Each number is 200 + 40 x the weight over the matrix's rms, rounded and kept within 0 to 999. Layers, rows and columns count from 0.

# layer 14 attention output, 256x384, rms 0.199, rows 151-201, columns 64-127
224,163,206,189,128,156,188,271,167,170,233,167,203,187,127,236,253,223,226,112,266,164,200,190,199,301,209,234,229,223,167,219,155,239,185,211,214,187,210,279,166,183,148,195,190,238,217,175,200,164,198,188,141,187,154,270,214,165,218,180,223,238,206,211
173,158,206,179,281,127,214,232,281,111,187,320,158,250,302,115,301,196,140,100,263,262,195,158,250,178,129,208,196,206,155,271,131,218,227,206,250,117,198,203,125,159,224,244,110,258,145,151,161,155,165,177,182,229,212,161,114,146,155,236,134,225,221,244
155,127,170,155,167,119,96,169,183,196,177,233,219,257,172,206,176,140,161,194,201,184,181,298,109,150,139,204,242,234,196,233,221,177,181,260,187,147,250,252,152,188,151,141,237,179,241,261,261,265,238,181,276,258,183,126,233,248,113,181,271,245,263,229
198,155,229,258,187,258,224,214,164,175,141,256,210,241,246,91,193,205,160,223,166,233,185,181,212,234,180,145,227,236,221,155,172,246,274,296,152,189,179,215,203,233,139,221,226,229,172,241,142,265,176,189,174,204,202,169,226,327,194,183,136,257,135,205
234,149,168,191,277,247,223,185,189,222,193,174,159,236,307,173,232,199,230,152,222,128,266,209,196,177,216,205,367,203,194,214,178,194,210,223,132,251,186,205,203,212,228,171,227,200,238,197,241,230,205,175,159,234,203,241,250,112,230,205,340,217,262,145
129,243,200,201,161,156,232,182,121,199,191,195,217,184,261,174,234,270,114,216,173,282,282,223,141,235,179,222,190,248,188,190,234,244,231,191,276,165,162,225,187,214,240,201,170,222,216,155,235,189,139,253,55,219,211,206,149,113,168,143,244,179,192,214
254,236,189,111,282,165,236,192,212,219,206,251,191,172,252,198,204,176,208,203,167,301,216,234,130,241,187,180,225,296,161,233,216,294,222,231,229,126,180,227,184,213,148,221,220,249,286,204,210,202,161,181,197,150,170,283,183,272,241,129,219,161,202,263
196,245,175,260,273,184,178,240,154,161,144,277,255,161,182,222,216,264,273,214,171,240,209,216,263,146,147,198,275,172,219,216,193,173,269,232,237,200,192,178,167,120,159,216,222,198,232,152,188,208,183,191,258,248,167,233,185,171,213,268,196,213,143,243
215,169,216,218,163,210,155,172,157,212,218,177,106,246,224,188,160,171,199,206,205,210,158,244,143,225,219,127,168,266,153,182,168,256,172,194,233,209,229,80,212,183,260,223,163,179,193,155,205,150,247,155,253,233,266,97,86,215,194,267,170,219,187,138
276,223,239,180,169,206,209,173,360,177,165,153,241,191,238,197,209,194,143,247,172,183,231,231,100,255,264,197,204,154,242,223,143,235,205,213,173,170,104,149,179,241,284,216,227,173,195,235,250,165,249,204,264,150,215,209,180,234,226,246,186,194,144,250
280,304,202,100,166,230,110,225,158,214,201,191,197,206,168,192,136,315,146,186,178,251,338,225,178,165,214,269,165,149,234,325,236,235,212,200,175,258,284,191,194,96,227,148,98,251,231,290,101,164,328,247,186,216,177,257,233,241,181,239,109,194,241,244
201,179,149,186,234,199,219,114,228,188,215,213,143,295,213,190,264,180,253,293,216,262,180,293,179,155,219,141,219,212,180,177,153,200,213,161,208,198,226,259,185,171,163,237,243,232,244,223,131,191,227,276,238,213,207,178,150,265,208,178,184,200,149,236
113,302,155,166,252,177,298,176,246,246,214,232,197,198,131,157,130,184,194,198,191,165,271,161,166,236,201,183,209,163,132,200,198,215,257,139,205,263,233,208,190,169,202,269,162,315,218,203,233,187,189,200,204,289,165,210,203,156,214,240,156,196,277,185
111,204,310,207,235,134,180,74,188,145,238,190,142,211,285,225,187,168,108,191,266,181,282,235,156,122,268,135,188,230,167,199,228,239,187,184,199,283,240,197,174,186,197,212,169,231,288,184,222,166,181,149,193,176,166,244,215,152,187,215,260,139,193,217
214,154,227,123,259,277,211,167,187,160,190,188,238,213,179,200,179,201,231,250,118,125,201,259,197,234,239,268,139,273,200,227,170,319,304,190,165,242,219,176,191,200,245,176,218,173,189,207,170,247,221,167,194,234,200,149,215,220,235,239,166,198,248,199
152,259,230,256,134,284,146,155,137,210,206,221,173,245,238,208,260,188,174,228,247,181,231,223,144,248,128,176,190,223,194,258,149,156,299,276,196,202,160,220,277,197,188,78,195,166,149,203,172,191,191,220,283,222,226,241,52,177,213,244,155,137,250,214
218,232,175,183,179,275,167,195,278,151,173,143,205,171,220,190,193,243,271,176,213,230,216,174,130,189,203,153,222,178,210,279,192,206,178,213,264,183,273,156,146,166,207,288,204,227,167,220,202,245,182,193,190,235,214,182,184,120,235,292,126,122,180,115
119,203,169,186,188,189,169,227,194,86,131,186,134,245,225,278,269,265,218,212,156,189,105,297,141,142,167,178,134,128,179,268,223,186,190,179,241,161,240,157,179,269,208,246,321,209,272,230,153,178,169,167,220,232,182,298,162,141,196,153,179,296,170,274
211,267,185,241,182,286,175,289,145,216,196,213,204,217,144,170,218,205,189,137,256,297,110,139,159,216,246,173,242,201,200,151,221,189,135,163,179,202,209,245,148,224,190,155,150,140,254,216,192,152,213,205,226,140,299,235,269,202,165,177,269,212,216,208
229,257,224,188,196,169,200,233,210,239,149,179,256,211,241,198,244,210,174,191,151,218,184,153,235,203,222,187,264,192,233,229,226,249,210,203,225,189,194,253,170,165,209,132,178,179,178,178,181,246,225,229,255,236,262,229,204,250,142,167,293,249,166,159
230,193,160,219,231,238,206,177,230,269,217,231,196,312,139,268,199,210,313,221,177,201,125,231,193,180,209,211,224,253,231,202,190,152,218,164,146,214,241,229,223,122,139,160,159,258,165,207,183,266,249,236,191,227,245,210,316,240,186,158,155,186,172,180
148,290,186,228,335,261,148,233,214,142,93,102,184,285,205,218,218,212,77,145,204,207,191,159,156,200,157,218,154,282,221,154,89,198,150,204,186,156,214,213,223,195,206,200,204,188,188,204,244,163,162,216,205,188,184,179,235,207,138,241,195,236,211,171
196,230,212,199,193,267,191,180,182,241,246,167,171,248,166,203,246,149,211,142,159,197,156,192,196,288,141,278,168,232,187,244,224,217,277,148,241,217,187,182,230,176,194,226,173,168,202,194,227,249,187,203,204,207,190,269,227,242,224,194,198,140,205,211
242,202,185,204,112,178,228,231,192,217,266,209,116,168,257,184,221,223,216,226,171,200,239,190,193,169,237,247,213,227,183,226,190,141,230,153,148,241,77,208,255,174,178,239,121,116,190,224,200,106,170,278,192,249,158,216,213,163,226,215,213,162,227,184
235,188,189,175,155,91,242,196,188,247,130,186,255,112,144,224,251,284,103,185,203,170,178,237,266,161,207,171,153,190,209,212,135,285,228,199,264,203,141,217,202,211,179,249,103,217,174,158,130,163,218,197,155,307,220,203,154,251,202,173,233,215,264,181
217,161,299,265,162,231,212,181,203,175,217,281,200,256,274,166,215,165,237,188,197,213,150,172,176,258,239,172,167,221,234,150,258,185,173,250,204,176,285,187,120,185,252,278,231,304,278,153,173,198,169,218,241,192,121,145,273,219,145,247,204,123,197,275
238,157,219,221,160,288,113,116,209,259,249,177,232,147,164,93,209,165,189,214,158,162,138,141,251,133,241,246,196,160,209,244,166,224,145,230,176,271,170,303,203,168,235,142,198,237,164,281,220,145,211,261,231,200,214,237,164,261,168,297,125,175,218,170
244,191,188,179,190,202,216,189,156,230,154,173,178,177,124,145,144,211,152,189,230,148,188,287,168,202,211,232,254,196,194,166,221,153,229,153,217,187,148,187,227,257,253,159,243,151,188,225,198,275,234,107,207,216,195,206,204,188,260,177,207,131,135,193
190,173,194,228,228,260,224,228,158,140,149,273,180,187,205,168,173,255,190,175,228,180,196,229,200,230,263,268,138,174,171,240,205,210,198,220,246,151,162,185,292,228,120,168,176,159,204,172,241,283,261,320,232,167,134,278,224,115,260,282,216,213,135,108
173,220,290,193,174,198,109,251,189,249,229,241,256,255,255,163,185,224,169,203,180,207,204,204,234,292,166,175,219,182,199,87,65,150,153,263,165,251,168,146,110,159,160,230,158,248,222,269,264,212,236,204,213,224,213,217,221,161,183,199,223,182,138,194
107,177,240,181,235,174,189,202,206,162,236,203,148,133,149,309,240,225,221,236,230,244,182,230,121,222,145,245,221,218,199,144,169,257,184,282,254,195,228,171,234,179,159,173,202,177,184,230,164,223,162,235,158,237,196,222,182,243,236,220,274,215,212,211
216,173,153,200,187,230,237,148,173,239,209,131,226,180,191,165,177,277,176,200,188,101,262,190,235,173,130,111,137,192,204,291,203,229,146,132,121,300,150,280,218,239,196,180,171,177,156,138,264,163,62,258,286,191,206,184,182,201,160,169,186,244,108,215
242,147,303,228,247,152,120,241,114,144,263,183,186,187,257,164,201,171,292,196,203,242,257,257,275,193,249,239,189,176,210,258,205,224,189,183,229,198,175,165,144,233,168,125,243,216,190,201,214,276,214,220,202,217,237,194,195,260,239,235,307,166,211,189
191,234,219,202,133,243,199,230,170,270,161,145,179,223,180,174,126,264,217,232,281,201,260,235,166,140,237,189,227,252,199,180,174,164,178,313,147,239,143,217,247,241,233,171,202,91,194,190,240,268,144,206,178,274,238,242,144,156,188,223,247,224,226,150
160,120,183,244,263,205,248,192,270,185,125,230,211,149,223,190,167,225,154,186,219,134,242,256,231,149,200,232,278,211,245,197,256,222,198,196,221,219,189,286,227,141,182,229,252,172,223,83,187,201,180,214,130,209,271,224,231,216,209,184,137,132,175,90
178,200,217,167,204,157,224,206,132,181,228,132,183,159,221,223,120,191,91,171,99,252,148,190,169,126,270,286,118,162,234,295,163,180,198,319,101,213,234,155,167,155,256,199,228,241,274,211,167,274,119,191,217,190,218,191,185,207,272,215,221,219,175,171
178,201,188,263,215,209,163,171,204,226,185,120,180,156,258,109,135,243,208,205,242,128,161,199,202,217,231,187,196,161,182,222,215,143,225,232,167,181,159,198,224,155,138,190,296,138,77,175,203,212,250,170,148,156,193,169,216,298,171,162,134,306,175,324
212,175,181,181,156,158,230,246,139,205,237,244,118,222,157,158,142,125,213,134,222,247,198,86,181,257,159,128,166,270,253,220,175,165,254,212,112,149,290,111,215,167,144,240,285,196,198,194,149,133,285,202,164,247,184,246,198,286,253,261,96,256,194,260
185,204,246,185,289,179,182,205,227,148,136,162,210,121,219,177,184,175,168,218,206,315,192,233,277,270,169,249,150,162,209,159,232,226,147,200,61,224,222,222,214,144,200,193,220,170,193,281,245,122,161,211,220,246,87,257,250,191,211,219,201,277,261,235
205,177,255,205,215,165,185,206,210,206,220,222,236,212,167,236,113,216,233,185,266,142,184,206,239,287,266,218,183,202,156,194,188,228,244,180,194,212,281,192,176,155,238,202,197,264,163,265,158,290,176,192,136,164,235,101,232,169,271,262,189,191,237,159
157,92,145,227,158,196,161,165,172,163,204,180,184,218,239,197,183,208,218,272,101,193,244,103,241,215,175,170,242,188,235,156,223,167,196,169,250,173,247,195,213,235,213,162,193,240,175,122,174,201,202,220,195,164,232,177,206,187,230,183,207,201,245,215
197,255,127,183,248,166,194,189,204,252,198,187,272,187,274,227,150,212,228,143,221,140,224,159,169,206,199,137,166,151,239,141,157,199,298,183,151,170,229,198,200,151,269,130,204,175,257,200,235,185,179,190,186,182,152,129,174,205,97,228,197,139,128,243
278,208,265,227,246,168,181,175,175,204,212,147,132,196,94,222,192,211,210,249,168,290,174,198,200,134,214,214,149,151,209,222,238,258,169,226,194,157,176,260,243,227,140,341,186,177,176,232,155,83,260,172,219,244,268,221,194,202,214,153,202,123,244,234
219,241,172,241,168,241,197,235,242,127,232,218,156,198,209,128,146,222,241,196,195,237,234,214,160,291,232,217,210,210,215,234,149,160,160,131,212,207,213,178,186,118,150,235,214,255,138,150,237,160,160,208,181,170,242,230,176,190,154,156,175,177,219,169
224,235,193,140,201,154,237,151,273,199,249,222,249,219,200,172,257,229,156,239,241,243,104,156,199,191,214,157,186,191,278,251,132,173,276,189,133,141,267,188,231,224,137,183,193,201,163,208,124,196,210,113,320,241,207,196,289,163,173,218,163,209,198,263
294,246,195,118,143,206,203,246,141,136,243,177,249,245,196,245,178,202,171,169,201,166,164,186,240,203,216,126,213,198,207,148,259,180,161,134,183,140,115,192,186,138,179,211,210,231,121,197,232,212,137,188,160,166,205,273,219,183,170,182,209,289,70,192
203,226,166,196,320,187,232,182,217,241,191,204,183,266,161,250,172,137,170,86,275,171,178,152,201,196,212,187,277,228,177,134,232,187,195,265,214,191,164,169,256,149,229,158,152,211,202,220,216,195,206,146,181,242,132,179,249,123,212,191,202,162,229,171
152,258,179,147,225,209,153,179,211,283,225,206,294,97,223,213,193,255,152,259,147,150,200,208,142,195,208,213,222,227,192,214,202,195,233,147,121,160,161,240,172,173,261,220,241,231,206,218,197,310,198,210,165,200,167,139,241,210,190,246,226,217,196,225
222,279,246,191,252,280,207,240,187,125,185,198,230,165,143,206,192,257,155,178,187,145,239,248,91,229,200,178,225,236,188,177,223,198,246,290,144,193,131,188,168,252,173,194,163,228,201,188,214,133,211,213,208,171,223,229,206,171,214,102,177,244,191,170
217,239,245,122,200,202,146,154,158,238,176,215,245,160,225,200,175,197,174,256,188,167,232,201,230,163,190,170,213,191,134,243,238,123,277,193,179,212,248,187,190,287,235,263,189,143,251,229,189,240,229,104,204,186,211,259,134,189,216,160,139,219,220,196
117,173,230,136,122,264,168,191,126,192,231,195,232,141,269,228,254,177,105,220,138,182,194,174,227,233,252,160,204,137,181,149,196,250,151,261,216,165,257,185,156,218,169,160,231,153,166,193,138,187,198,243,161,165,143,260,145,225,166,188,233,164,185,158